From a checkpoint of a small transformer trained on Wikipedia: a variant of SOAP for these matrices.
Each number is 500 + 50 x the weight over the matrix's rms, rounded and kept within 0 to 999. Layers, rows and columns count from 0. Numbers have three digits each.

# layer 10 MLP down, 512x3072, rms 0.185, rows 100-313, columns 2560-2623
467521603494457481525560466473422516527425509474543509437566504446551532546554414506606412520522505452482553586551442534441488561542535568520512495467508427561520514486428462495526522632467489
544461413515495514513484474405592499471539583552590456415446427526523515520595495436490505557552547517457570557468487492485638535410509535456578509470560439507417419484489422572492457472502454
506490521462551501526453451428476464457491471490490396519435597548419503511523470493397450460406570544544526533374467462369541437412497459484448545463538517557555496438450429531550529530551403
522548457498481457443485513528481444494569408511563500575462452495480475523503546517509512437507532381509483472571486615488508597601576545443590437569488509437449619461506426446455503517586522
454578598522506528580540537551481437512467444469553553591473503499511390489461346486547535402443515454518420457481535480483542522517524531474501538470524431486467450513480538502533527534505484
554479569456598516457517394537511548486438446603427548474547491519464450403438485563527353532563567558536471417511503536485589532427535540555498565535527587467459526536525378494375579512525423
543481528429514455502492485443413492462496479537522521640455480537481414443480575592417494528503465520505535533439511458495572514551516500498450588502514425506483559471563472436450421516509503
437524530407541487543474503513504547522540434521513546491560412447498421564461379405495510512571555582491496494559531529532510608546416541553532568510583465437585552454449494465532474518544503
503509424341482572438526443477437452499458518561536416486523520513465465485526490554463456448474458622498584573520473446382460482476465490422457499538479480408352419563483531569433489487513490
520461487524527531450444457454437481478508500463418566453479450522529538441513490572476585360445424528497504560489437433497462531414505432529447491483455425530464538488551481585443500528530469
506483490471451512526530474446537534498541486436556525536498498580596537538545572533475561512569450581563528526523569496603493476457489470401541524536487483468398502437583494470489379449459455
464524524436458488543523521469387581496496508467499456528493470474511404554478511447507484526389579511598559622499404379516456504464429451462552499434503498521469528478502556511522441558434482
487499471529554510568469403530390548586462493458566465556550412510416531420500407528478515467520487550405452556555533474504452500574602432428538395486517525550571440477480499442391486508541546
559551580466592455565497468455487507521468519517534456512536488524467460511580445514506513491473469509505487631435574466457456501399483546507598390497468496568521455450472529497428575535505552
542568497567496453468472500543549500555451488473535481492459495473468485392505487473458529452495549502549487476456474533527471507464506556498541573483568430513581481476444488513514451466477456
551466510453452407550491515513508428545544443455394451467444602536489484487481536468513551505462524505479577502534561521499567433437484551498408560491451439527517485514531558439514519495486555
487508467513476469532380546523540403588435495495417487456502386518571536531394500464549503456484492482467463391522541482513460596503427516457553472482488432437576391489547548344544525450458461
440521430497453497550573507460536410519520584424543593462456531494508543475491502579527398417440512487546630442464437537580519470423427555449449473459408632527582465462471462480476512425555457
436475481442494493549494557461394526514445453452485449456491573485535510451461500503559415516447505453496572469509421509500402461513454603481491470589523438472447469498512471508458520484524510
524539479439507555500550468454596483591477577450431612507446487523489494537475491528471494457613420465482423514509451617561593515522601522507543436550446522580504646556474533375550457488441515
523455484519528511562387427410424619481484445506482426518510499511534383441487549478547526542561568388555496438493540459439616547524443548489528568574497504539479481517519548558521494539451598
539581568546573505462493511466488480527530569478431488516419479496470499498480519545493499544538501503522497580485554514502480427530470434457515573453481521471480552464538452509517512512429433
509506553474436565480465494673511475435541514491490553514489560562499592529520546579534486649519498488526558494569547449466508402532511460558561421552536550499490509549564478542543428471379516
527577552497547508559548492548361414472471445602396518604503459434540567628562406517549519418463443508521485507554504529488506484523477549502455482416417532478561618535432489535469491448577572
519543475529550442504481403498577576435519601470510503517483428551439514564441522527498563481452481534481537490434496568430503565443389473501514574534435468577514533514430577528578523415433462
494558559554523460579497504476485464515448484409426433486451544507462505535395509564475519509489461487412524537530436551512493496464608532478519532501539484481484461529565493489493445468384528
453607554509465491516450504648512438581441394495508484539510422496416496442491403413504538497504534500546508525526503437415529469442526511354525492504519499548517445534516497544556456484503498
419451521490479474555505473517487541473435467545609466433419546460485447443481633591560542431585497488443553558613429445483519515416509397484464503455463573472505440447507464498435513542463452
438459526466567581477377501474472441381439557546499538551590494387517483503483433519550496441459398499425459496459519529540292529532499508482427577452546492475631550466564502480620487521452497
579514453434378513416489545512471484394546418502475607497497466566510541524408421476510459508503483521511541560560508500525487472465476475422618454503442484533607508523532454503486574507430512
486484448500545575565498559474493491461487484532519477483481474499502480589515518450484430527423502489555466535586409532528508553527464566523475565537566510514516477515510563436423463477442536
549592600431517518517453509517468557520446490438537537522585486463499529502446515528397457469440530593517477560501534408470503509465544487469508478655494483569500509487431527532490529450549490
481547457345490463502512450557509501519528520571510431582491561530472368460489665530489451476529406497492452427603498430561521501553559495436511579484433550535538404517452477522491495404500524
512419476446434538419448481487541473336524527528541501488462498573532551479467546443549460507421431562481431489555438449484490527554544533459554481514514404515471456432433454497526514534593456
575488458449449513509545408480485563408449455451600531376551428587446527549547384435466449489508432488512447453416546523549546472488375556522556589515478466450469509540506507536429546488474453
545561546507551505529531567592615490515513519596455553481593509449479425481456533530453495545548546485460491384465514449398476472558601406514450433451447437571441444461537547456543424524552503
535514516484469573548504616528426485500475489512542558461403454538544523448484483510478479590549492538575585455491524526543429555436537500433390495502544504371473532550482536408462480530471601
412458502559585577432516530575524494459493528563550479526515435470497419589539441450492406409472422504564500450459566480482512564484462471485435525370493507400425495504594441407507554496520514
539560509471456525557477385621434575562524530424481486511489447440483477475483512457480457499474464484440534569580522509424356498562559549516540484421498519422474559452480541570523535499577463
498518439465475458416366476467434494473499454503468480482519547557516488450464575484500553502494429437498451427441447421518434510490517487453499545419554675489552520464386536431544462416514445
540501506475423599388464462506473521481471541518577456508515556525497463497500447457505543554447449558530392467500495508564564585395504456583472558569527533440575500555482427531491469377409453
440595429509482507542491523545624571512489473559613538507576532478539452586552481506588514415545488528366489546600559488454515545441503479540470492372546562466562513485445448505533505505583534
533578443444452550545514583537455484542435493436421529475630463547484367577512475457501491548438541516507560552466431442399528523524421593499496483525564494494496478513592480484539396548591496
560440570498453515537531600528527472448478475444536465515506531512495442505438501437483547503566497502448481473514457533514485459488463531584602506605485549529459513481471397478547461487629472
534496538416562433500486511486432517498539464478538494538541509508435477545594434509399459539488502517458493511439476439522559524567500564500552484475490536538557506500562474575509431340483502
442543532542498430428443505403457548485498402531505516503550521497516484522470547524546489463465526549453460487535455500538468527536483413499429504479487518449435451499517492527527525488551518
415474503516487500570456518572468391533385554509470546577496617509496501551494527432479507445606587462495424493458572538582514492505497490530474553402426518515514533519518551451534475580497502
468544348555520447422470497554543485517496434530559509461525414439549475462545530458450423502614613546448442528479560384334429529570635578460524591523504485479427420492459537543500455519485428
543563508535513482444481445543510473456458579462518563496457437443489449500528562505587507421449562419545499501558503403482546520532543502515433399548473501442517491505560511452458457462557587
385466437517478575482411497423512464556447417543525551529437444484392498454349435574558483566539542414395493515575459461581567537404521537570465512383467509542412474519475570554553451507512482
505470478384463519510563451441437554474490493552414595540560613544474494524524488531547439575527506585427577475432535520507482422522371554488431493460559455506461477504453469434562489412510489
513544509559534472382558522479439583494501497546541583481506411598565543506506456541584428539430462448483573515573491517577416500457506533336494447524580441442478516536503490562420519492482487
534578467370437514538580515440458441484376438342409437484441474387498531607576432549381444470454475517548524506465499449499293523398483586399431514598589481461480554602487378425354409493458518
489510531497619475530561606534428482494479593409608515535523457473516526520532501541431501508467405550562546475465444470397492429492462500480427429453448548468517557554535418517474464444580492
529550474403502519493535508436560498459464530435565534475507488524421464539441530545526536534526591530490539460497541495594534392501579531474468436550530409487482508498356531552419521492459548
574465380511504511499506580558494546559550427495539395529521501449564475464493459439440502448525517625387486577595503425520484446470469527521536399488466541460436493598535523491544469547527557
476481489476475521494490474622533527555433447541482561534500562535486430447509498534502558401579546590544498505439561520523571410458486547497556511424512464539543471593476528493503486480478446
599549494526470412405482458474506469510580457487535445534443488583484558416510473464456506443470500526553442501457496522554472445507469572477588478522484539509621545434535581533540522429541529
479526461546418471437581602409567523480522512578480544426502534431528545414486449376417454451472485535607414456535509484537455431556489493493528459490441435519490466512540549561439416466525482
488483465485387505489471590442586509447478463634459473449452403474513511477492515538473427414472428548475445537527481479563424412513464505481515502543534509522453467482548456537410477405566489
474509553592458480472554518509437514419523566576446576526527501479492518534498485561534453519481437517552505402494540564439514556461534517522508440551486507543583508446545461427402469478533545
396519505507551495494554455511426517478549497488553502530453437488508432550491459504469590526494612540489512539418499520485574612490436512466401510436478479495486529385454540433500464549563481
514515476561440575537500496539587511500478435574412539466392584441492629552525481605548485473465529529491527556515519568592446446529549496459514511560506524485522475560590570543535569423465524
394480374513522416469565493507531476488431480449398529487523532424403534412507481387485464573567517490478450449519464459551559565520537413489476461469461547432486490503487507447455502586528579
543445390433465524450497476546511514536516508536465448463596453459467489479592488517535514565485524559546504467476559469489488428448456524478481556569513452527518535380567513528455562460618388
474503468505430540518521542463532524515503511416522394491509406540513537526469447536468549501461543487538529453450402382461443479544464513606514549534471505597458522480525563568586489512482531
458454488497510492535439438548497582560505489557418524531489558444453461496510524450556533459536449481479491458480550453546527430467455457482553508514464408483449509475534488457509553516498495
425499459423526483448456402512511466512505604521496589515506482512467532512515522475585555490479542572514560467478474475491552498434597511491560520426520485441643510462473501467499509483484520
491499492538482498584527557543513491593509393505443536478554507446495557499529458483445619509458451428576486475495526463529555548542558516523518457570418486520564491453519545504488474499522497
473556504424466417451519485495462480462445528436520573553523552527508577511499486371487527468508512462465556522431515488434496493532556468471549429491483458500494512412357469477475517487521530
520491503571461506596522510521415424531492538635456473408503513546543496515491501455513434527522497545487521401423517474526535547439526390444540439462403498515527495538545528520526517442482401
493445485552461473529482501478404442403446512551498528446499531336513510520460608507503499492496498503532553548498552457480536489481482536540513506449433497486472547492421544471523514485551380
549471448504452404554490416405578526382407502566545502576548531462502354488578614475509505449494407427479482496443453496549469583499545515521444545477517525497482462550576442494495475513419532
466469514473490576464602624469461503536493524528586494485479492498550411541469561436509441469463511461481461457624457560586529534439529514507530466495451541496555469533503465504527486536478422
564520446526443508524562515487557519573468450546511544532439482511565555516469417468532479627500455467499441472554452485541546494431462546463486489506587560493469601483411566489444475477430470
529513514521579559520576385482478566515537557449455513469512575518397486481447515477452483493538505510521489523500553496408482525506517566460465506423487508452485370457634530422544437530439421
538544438516510463535531548461510490518530619466573524604471588483547582509541547516550442585402532436540540501417557386496528413534575417428447501538533490435495529515470448498527557546542444
548533535536465420499443422538412524499488475481465532501521469529545519463447469374443560483515466484499547549489480491602458483546440498496458486437547409513439505548492529412563436496414440
513409497572471502494491461540473505534497560521552509546530516474476493504521478457547476466449513481637518400571439515448505567433495570437527570561458568498420537513607509481525488412446541
527558536555513480515550468554472409527455521569532470551441578559566492521479476506505544489536429471465503639441505380410533411469463490547494469616521486547482513467487585550446531507507574
545483535549465578579449518576515533519492398515534462507537419491503516464453499573536443552460425569533563468367536449481505530523521441491514388591499560459556474369535584422468545582517466
542491530561572461455465468496517515564415584479509489456448553558430443483508462421433510446552478595533487542527516417426473587443508503522534569471503427506557541554544530566544392477521447
544641435528634448484482576431566502464517513507505371426451520423414465474463427467459413598519456579491523435443532443537532484517521497531509491480508597454505495534562467529576492412572533
572507547431471602435558517511610470497448494475506575520510530447544494549393511421522456574440510578531431487512458526614513576475499436520528539550558559555541504489637517463518506471525504
504454577452509416443455573537406441572432522560365490473492451523357487432632561457599507574458495384508467467446516522487552441448457589595563494539510462467578521390497531538554463437458471
420508471530479516546434425530569513554491510482436541600451511503483443499482519499513573475490581429503432458504506445398468589485516524497460487571494462602555536481525519433553487476496454
446590447415452539621415524510524547465499524517550498570555545433468348527478465538483483503500563560468485526527495509510566422512507507532466471538519568522507459478527576612488440480447455
492503506485473414610500463552533496512495540528506538412497429495454480505525484496403459556534546516490520547507515453497518457468471492600557550475503449572439471492433476422502503508408447
581456600433495581629425533500454509506580401523529431528461433530602458499532528428416514411464509488495459545510468489478505517498492499419526455407551580579432577564454537421442444535488502
488508599493486451407525472563491470433523589452475563584596544510485564505511542461486492431507524487467468567559488441545481503483600482480508477506546483501607481472433554485481522531569480
452583476488659539565527483517424499553480521578416543561482551433494573493457441540480472552422516521451483469496501368524450553496486423457436478478367546511298448494512489464455431529458483
468494407444497499543417538401464507432477449442541407479471503553574518499518507468419413502518461464486451565500557465543500537475436394483529476536448494571555559542512468483475485543580479
488475498496446505557486431490443406395491464507515424505499560506536526513510372582513580519505581414576467511549495451525438499493489582544492518471506499492489553499504512369523510621534485
587477519514428606544504532530525488516426526484453610475588479498541472471468513502492480535507471609478503518520529577551482466484530477546560471359484516522490491521519449532414486538471538
504504445532423471476496408529462544463422519353484536424476519557465566496425556511602492520569471544447473462450427506572503533595464459454538480519425511531492561476542412565491524483552502
565465522499453524520486561444460512476486571452454552552453474542552419493576501445519568463567396541440566450444490488535521510514393519464501484532464447500417473479501511460559480534462476
568516526476520448431566526430435506555487471560612532542595489464457591587433396481456438434519531537511529491553536518541540416499560542476516513404375443520532514468468484422502527419539457
552464482505421512558471552521435504497433547471434492545527583526428451537402605345506462492535431572444479590517498538498593495541426495481519448449545417500519534497487433472537480486510524
538503446567451630453498428486503487441506542447401554410606512525428512446493459444520564551486492527476511474446450545529547490472484505500472442556467436536537570438438458508528431505418563
482481389499492492573501453492477499482460550456479482504498506413499488456430463550529449538410512461497479494500469464502447490498419507464466433592519504479529545590494478476472563664485514
501489508509465430440491445611509493517509515479536516510474460587538530485399473558566473632498473560509469472495478543526483475503489587445506504515515537467472578438545583436491405413375533
499557504431489471497505558504534538509485500505493471472481481469497538534534512487478512581537460454546495527546432574629542451517498596485519519546534514572519588581451436450533596430597575
536397515503526428487558498589480506467381583403471510435537411512507518585562444492485591468473522504513436488474502508445476475541541557464494523493445532503475580538510486499438446520451464
469493437434526489436457484525470529542482500472564424542508530500478514493445585432532518536473506574455529480577354469500481496531518484558476487472485615505511478461512530487470386589497440
447540518562466483516505520498520534524543527483531555453612463509558564521595365486432440557462453512475595524511504454483441458483470478483559428512457502530460514569494488522540558553596535
456480515473433540477468484477537412521512528446452498588450454548514455468458530440464489446502544508489485379463483513465467464532455516491434435522476477473520540485605472418484477502535533
525373484395478496473453524481519539493483525412609511470444552450545510519463590547484433498560512489545509494516421613568575470610542456466470580557556497461434512459554481618462541545469401
589550384524559552515570531494517516519408506502484542473459488475462423477545530640528526469480502499492510493404478434528447544484515537505494459476595482508603522551582534578519485521520447
506561477559551488484493581533463449461419520562494483530499578485535435555473381525558505463520691556507490511472472468502474472529509531510488395483478464572521560524471486460422481493516404
530502569514453496586500590458433523434563535478631415455492515480311498464492512548557487536466618435482508506506491427511520492494504576499514442401496488510468459504531479500534505516455519
523503508545438509484550522469535524548594589471563543499525505458382546556617540498577484503433491470553539629444542524553550435618485499548497573527592466515434485476506477607491503454456500
460499465492559519553491480438445394514399489435545430537567445465531592525437530654466477563586499513429540554492610506557485511566416524478430476491470481486509483484471565444537519558458528
549456509504593565625432477551522503497432564502530414485467522564487424550482554529505462532490467458511546460503499463578564577460494503559486588400476478524431539445566529472479413462490456
506497410391609611548564480427504468542436559490438431501522402448454567449434542448406438404484532545475547468506515587500476532506532528463547486548523592538536520508513433586567483520447502
455467511462505475488462591595471491488499614554511606471469371396478515448417471428445516507561417496527475495474566436408491473457567518523469457517607459464445484493457516546514560548580565
515503529569514502590497514512521464512541457539534444528445562476512434507498462469499456460446509435515553481517464453565475585531572487545570513459411392475535517556532532508544510528442537
466530466490402645503568520557454555475526527532393492454457489476546527468458491463498518620504472541464489459471456461459370570500441423496358474436443475530552554514536478517485474590456404
474535580486439590467484405483383343492426545450427416488530519500517519417513585501428388475473460456459518442501459366472444502492494580420511458479450469433505462458473417496499523529516448
496403604503448638468531478490519538418502442513485532489583471482482469558529427437487479422485525504416544415554467527404547497532537456497581464463485545422560502538569494566436464516542399
479476476545497508466479484576466488443480496475481505480473451489446518434485520527613519428535553446459467560441442482488534528420440542546430485489515442506452522533472442572445474611505535
461502490453559577448512491448449609557533525480362514540514528585530472534593490493491533474414479443514490436459498468482502563533389432507449543511650472509525528534540549507551523505510454
492486502585437455449581476547502497551547465594476452515522472501516479548491489476457445476515456460488512452518546373384552520437435442513428464510528507474494614492463522540501452422576458
558542501502501573473438530527529441517515487514452579521528440487512426529475486474474591518567494518554519473470518569543514508536351556494462542509474509448521446487475443456449581467593478
366475526507546490498481535513555511385541465597537541513443502559563616507458503477471469508506404554550481484545503471483425535459485526498491516503447506521537484523532562509540419450555477
554481499380505445560577536517523531512566557622535526487459617518447488536403484457459435377443529499521522453480528511592454491590472504579508532503477470454533604478585562428510497597546545
583452555446483448527404462461382433541477534528553500468530500501449431524415500522479441377521519558412436470613435513476483456554451514405486562447431517489549569624470439511625435547527564
511449589628486519531383480479567536572506557446522454442493554483507468554477536542512584439552486465427575464583473504533491457485608576436465596479522516526490495509431508536620538483488506
516508438456485571418425497415463516471484539501539443556454435513449627462510528450501540438501507573476607476479461513452524497479463412512549508484456508473542543536516470506546447425508537
570535475538511583548503500401453519514458483439560528503502446529469489570540411509521622542428517521527421565389549490539551559485557492544462503436517407500465513450607482392509464511437446
598486479516473515491396529519460470577448472525476538435559438523454632554486529521517448447486511436396531473482548435484538448516411507502514490569470511398531466511479573595592557503479449
494513511489479501536533564494547430477528534451553533536426485488608466496540475539532481432508398512422476516527420460346475546508481454489526514535498525496525522540531525499370488537587508
520474554551545475487482442434487577494449446474520494512410539552416399437488439507548474504431482487625488534448600509510490422547534509441442485538502574524481503499586518487446443583491506
528537508459543513547525531504600623479457514568493466486508479507436550521493541423500567391529559558545438599509567523513404406507449535585493424606566477485517507462550525513436396490505494
556513505468505451494451515540448522510475617480492540422545488523488497543458544480466537583553426522406447509482555504419404478488495519516473503529534418560479465557527506432493484456514538
559461508418395493456502508493531481599534555625574503599520509506506536473456478438503528428511527499474537522481416467406493461449549488413563516525527537420601448448350425531513487535418518
476475470536490617540509518461484449454422487475548472483529428500522605580498511451573464411498517560477459524556474493453596386575517462521503502503485515508477475525461444537543521491472572
462497464446436536613484483371529439445449546494394493488573490533538507496525431422436483501381422592510508514553446571502435534394481631490503483588483547489536504544523507511485408462504462
552475424508458475509475488400442477483473445537521521519514536516584512512518419496466550551525493462498458445513512489539469485498558445427464449523486444519479502561474503477516504471490527
505392429478464488589511482463522470424458468505420516473476491426479461526515477428496600437475491423481460498500499535465462518578479381554471559506460431601452436481476550488436491397450456
433578500434547444539493434520457539588504564485454454561493486527496430547545463472447545491455499483467534497505543551489521504530460488487453471427471509528474533489502510593469526521416474
535501535532473448457552488434474476471517450483430551523458492507518488507489536418471578434575600516516497530518464575465530449573533524448485553539452418561530548481550549596500502502570464
502503490448477490548481494478510474397452526519533597434487428529527426560534521615497508427487508481491444528446573472467511509472476538546526445532452537490487440459456553329474424453524536
471378519491497473448466464576485537561525526495391544449507523491536431494517470502400465475449464483531501530450455415478486534504496472562512474421456580522468464536524572489436497600584495
488470435504478474523498516496375504456532477430443446493422497412474444562542488488476557499580435459496505458428531461522439513492491637481556531528563517546477480494516481492518449524452430
474618579542523476555454415471533593560504465449546567572465555544545456402381543475535581523565433546508502409503516512477510471548594485513481467470457499374590442501588461502578505428474470
495497460543484481429455471523508489581500466512436535498515497547600546492475529451449620550495475536471601463435490477512523565525503553445468456509520530520545496539422534505546470482444435
530419546597537548556502462490536460509529489515459621525462444460537483563555497498508421504460528570464499595575454429401479488467537508588495432352431518538513521368428484554581554447484519
447486504473398449482430433544437497447481494412433484478388503443594551565558419554458588474575494522433489467543484537517494460510467530563450550490445514466514472518513507483441492553492459
499485525542478421432463623570403518480536442506488612477441487513422565557480449510511428544433468456496586562463553550405488555411361525499481600480666486521508525471522547448560511469460498
580493496542529490472471608431423488471538527462493468509522655487440538516465520422519487418590456505538522425470520524509376532444483475503553466499519527413520500466557423511483597547547521
499474519549428442477496530480478436457481485480563441466526513461461421603512634523530469470468537534495444602602443493479481463469436529494424460526544499533491495451505475486515560454507407
461543453573484437456428447509512478525525488518500495542488505484537445479440612496554422502482477503514503452459503499515454484458420549511515431436495489461589478506573571532487565522418526
536541515538483619529462581606492406467495416464548497506595552508473472574436504535462496496521534521491483460574424488483532475456511420572573451552563454540514402562657454454506494500521519
437490418548575467418453410364496575541443533605485558484606471476436507446451517506497456502523502483548408566485415534591559577499498505486472498525549423477484428499507576424534576488490452
540496538509429523510440495463463623510495520577516499527505391419524487488561423446512497530576467481492519528521576538585457580493515479436428536483460398528441590518438543496486481443469432
473483531505502438560542465501476447490508445489453522524470499507466541513515447527571454464497490447529460510440484507539518439482516513551457438546478480539546507557515531465570597496450482
480442500487528431533343450498502471509559551406429464451363523554481378504528430531558590462407432528476486490594612593617515481518526470548500542441491507512487532454496545508463521606469483
562532522517505570413480514487509476459507549449452503544482521430523481482452456421407513554528548544432495417471496562508460354539554564498501508536419513437558483462472533527480428534490448
538585424562511508435508555383466430545440540517520515502521604535484610601530529509553454466493439508450454494481405500489559582471440527575504489469538458486492531489536497575566455458492524
470538447458476438550556558500483526536503409476547565534474545561520541537490574459458400575587471489519433400424512488523464482561527449534483496566530505476449522401469411493497419432513462
545493482513525486574502549490531562438484547430457471493492422529481595506512522550512519532493468515498510474401503535464559520455505428419533576455460501525448469473519537458457447486379474
539661555468619464511469549503493484494519577441445509471519497467452499437500520490455552490369444501397583600403503438614385563538390438435425415556566530454410589484524521582564504577464536
580464590430527452487474476442380526472539422556501448575474471481548505461469472522519515469480449506582516406516526474460478508493476550505446502498499463493558534490484496437554498449513468
596506567390460409504459482454521437496489495447570553448552483522493476502525484534459435471512486577474495577481426456539503538530492480524449511448497507496491496552438465554531483550367467
520526516523589445509556417497498523443468492520569583477564394573471368488447446478459470503417519578544517448453500511522469473479554499430647525434585434537489539514464476500525408527493469
499555559498454530610503434510514512528537498478446468420431491504522499561506472511451501495537464567559505495553421600506478488426609475501525468526457482524433507485452513490445489581493491
447519563571506505571486588552581550504525492484555381602571571445455605560411503487489512412548509450493483505488505529542551412521522530497520506575493470497394454427479559483543466513518542
523511424518525447475458515502402487510479537472484426452455515463479539509513537475379557496472440538495486562532512687549536598503515583530573411498457479528620550517501475487531439505497481
491476523523498470473553508565515573506482508471529505579425454534502433453433369500484477453435537498448450521473601446533548556486482498492558459514440559476532508397546527470550439507413510
484496523508544483565501456534437498472483506593512546507518405484455511468554490515510512499373479532528493411525480462461395577499527477512444477515513439519476448442468480471477486535413452
535506361463494512465555438534543502548514547570499507534502593558500518509468545526515472551557548517527424493541475470553545564571558535469518545558530476464433416480530498454542447495525486
430463560352600503493430524503568466492510539443404484495425530550454520467577480500493477525524458419519464453561505454519500498505380440515544518580545489590458404540603587450495552496473436
462464539514466513503489622454458477490461455399565476495473516464532483525532476350493511459472548523519417514405433431518564515472451496468526483424507471493566526475508405586545503481588440
528488653497469548543509383508531468489496511533514489496568433469559579513544470429452505502562479434523475483473432513570533495406519540520501478441548540484491525408516474493466478482460515
476434542491518464470530476504429537494510490508488415564430513563490487588478512498530519483456485516396475486538487584474506521407457560475559534444567514467494481456516480472504458454455485
533504487561568361533576449499515512525520425475538479416466573493455508441526511476524480465451484427518556569527536549406540526524557592495541504491459457408484522550628451501361475373528512
465564508406503507438506472548525554465512461568529405511435509470376346486531547433545439506481479503478500497522483543369433518476494490520423498505500477454543437483518482550487469510537454
477464546492502497459556527520540502502582534495501473516498499573535540471512414410437498451460486462620553471375429521610468452519456527534586561439459540432489526582488489485556471538479516
501464554521503552466493440449464503483471550526525489598526501453430518650483479465535464463555495399541545535445540473452519450453502447478523599492460516514512412509512437427541523429466460
411564476484422440567569420426574500455529478551561546484492518566601553553538558452501428424524531577450429498546480535535573464446554519398511522504473529546411497530467476487545410443425589
520621500572593505371476520476408519545513545522478475562418441481467564466423507429450567591343497458456515463569446547577569524430367492541501420462510491468497551519583545385495550382597457
446492542439465523466507589552494441465529560475504557462551583512528508371536517522517473507396466473527498463464451526540402401424599452518527530420541470487466487577590513420434509564487590
491444537552526467573545570463586569568534485478462533443530517398393440521496439434538614501581481462435523452539477478561500416511497514539543551398476535440475534591402486526543523532476566
563457538431492526530466481446473526542465523507407513454428529549450401603400503441534471599498541546547401492437554557474460558485511571510542556552480559484402514508530546417510489468404507
609533434546532409518439439483338551565512463491400528399442502497431488477539393527501381534504518532501447481438547455474519524488460477482461445569479536437386492512470603478466486489593464
465538504454464431648449496473443503474462482530543470644435531470558562508474493490441458512562505550512544535540484574451528501590499408472493506496455535458449526570461604477456516625523570
519503584456375484543494503490462479492489438395460512475514415486552557404538418515548535445475474481539448458446535539540481525564539527492566453469551497435526507508473496569519425612519479
469530508555486527553487496539516489477532416502426491444491544452443547437443506530491413461451458483477585409556503454418434506497502508619519439519502498480575534488538486455523495573614565
600556512407432514522552569502463452503441572553525575500526541501468485498385491437462521501490502459546510484566523482563420506545429545476403573519522551521528418475474505503444551612465444
462509500445496507451447424482426529516541431418555536483450363523453530500595443456501446540415574532525474535606508511569552552505555553536492487579449544468541472486601518569529563510467633
406598411480507451457502475594578532540492538548478462416608468516407543463500410555519437494532502402511544364451566513504529541471520544539543496446599599463494523525521499471495537489392468
561570475435585352465398583507524545478462538502489479521442484524524498556485452505468559466489456602592523526482511477493389524548560502488448520533445498485502492532487555457549477536433430
484569517512520578523426521514476507551589490414410520451549525548467567552539493493466478483563486612526474567484497542543556573548512475563477547614558479500468507446573545460489485431576559
510462539536520524518514447445534461547509462509455457508503506532394500554439406484405448420540499424521463454462643582585577507514556587563516475499488504553580498531525480573561443421348472
535379459414543475539467510541477492517481580484458451403564563540457519533490508538519558551545544438513538539541479377483443453466491493569557492504490467489505407533493525484465550473520523
503441516452518472462470481412491534488510492484562448486479508481519452499480484459556449489516420388554497445484555495468545510482416489445523482475477481460471489488434422476497551506459517
506495492483463377458550454471535476548463464496500538560483530495516494493531549482441485467687470476478554567484556436562423509472485506486527507517534558474479527455419550492554557440576482
517501426434477424508477453535395444524540444523531529569522493541439383574460619583546501518384564405441551483504516466524449510491407450443412480504475471583473492501540438427484512496551590
489493525434556589482499600477441525499481503397502508523460376497448502487486500579549488507429448485561565457516471484477421505412477493518555523515536562586508503586499514514489478502455441
538591406389566444509506478522476508478466520481528531524544499459539479463494453510547472473521550476514508552511537437607504554612641488588438484584459499489482451410470501505562563540529554
465491481514482415546498412495492495557494465547559484522544537497547602418448491444545571544543454546487461393475578549555484555460430479495502537450498529492505482440398468597599478466452482
432423457531483445391525502400482508466521469465546561571506585527425543490513520587387443444542560463451504474527546601497442529544499528443524500507473444607366504490583462517518470513465554
506504502506471570484556522422499487486518511565474547460585506552486584524402517519524551405409519485587486472411515519588528440383450501488556578450470549570549553485463532489513566500489494
530582514531436470548400604445478573499515555463485310454402486537509447482482516484500516482543455444490539443515440526482583484556520500650486510464532582503538550564467518504546534497531521
442448479428445515522466583446397481484487550456391492574499455475486524508570523530424471499417509484408456496495493439521573427510453513463434552445567587576487486491507561453468447535602454
497402435573516407495427505508492439515523527523392543509480569356505525450512501506490524534582436570453391506495531469435481522539454470465503429505487470518521487466540577446445454523501437
467481545422503333569458716515475484460473531521583422534522597486492422529586548553490388430511439489469497497451441513515526531603459497479417466446540541487529543469452514429424488487565499
474497546527492558512448601513452522445516585509641497525508500535547485417530462588492417545549502535433442521500574480566541446440473534425586533448605519506468523568415537500538533506532582
480399442518452524561510424530475526477498561553516525454501527579574512586538379509505523464512506542499449526546441448573308491498614514526477428456458403512498392459426433471453519461363464
510517453573474507459395454574544546483477491558424521519458537550489430513448478543555416518554466434504483488510600522600524426533483515523551470461476542485467565544490455529444618483446481
509533430479489439390527508486441471540521458473424577516504394556411438461496542498454421532592612471403555504492507477502326505486570480435435475573592462488503426531537474506523511478381446
499427479534497579440483504490469493452467419488503470542502480516480405476479480458584513524505434399545539543493467505477496444444458503481626534540533560462387463376520477494476443495556456
538412579466482502558470470486452460571497494479530591503500416481456479475519578539545512589517475543423471553472475392551573432478549488446529494543459521464477413517547435583481520480433514
586566498510512537357427502561440502458518451500465496383477524542537465477428452567495493551552487508543526488563632586481587514525498552587465523470595524543493520424411457460465557425461481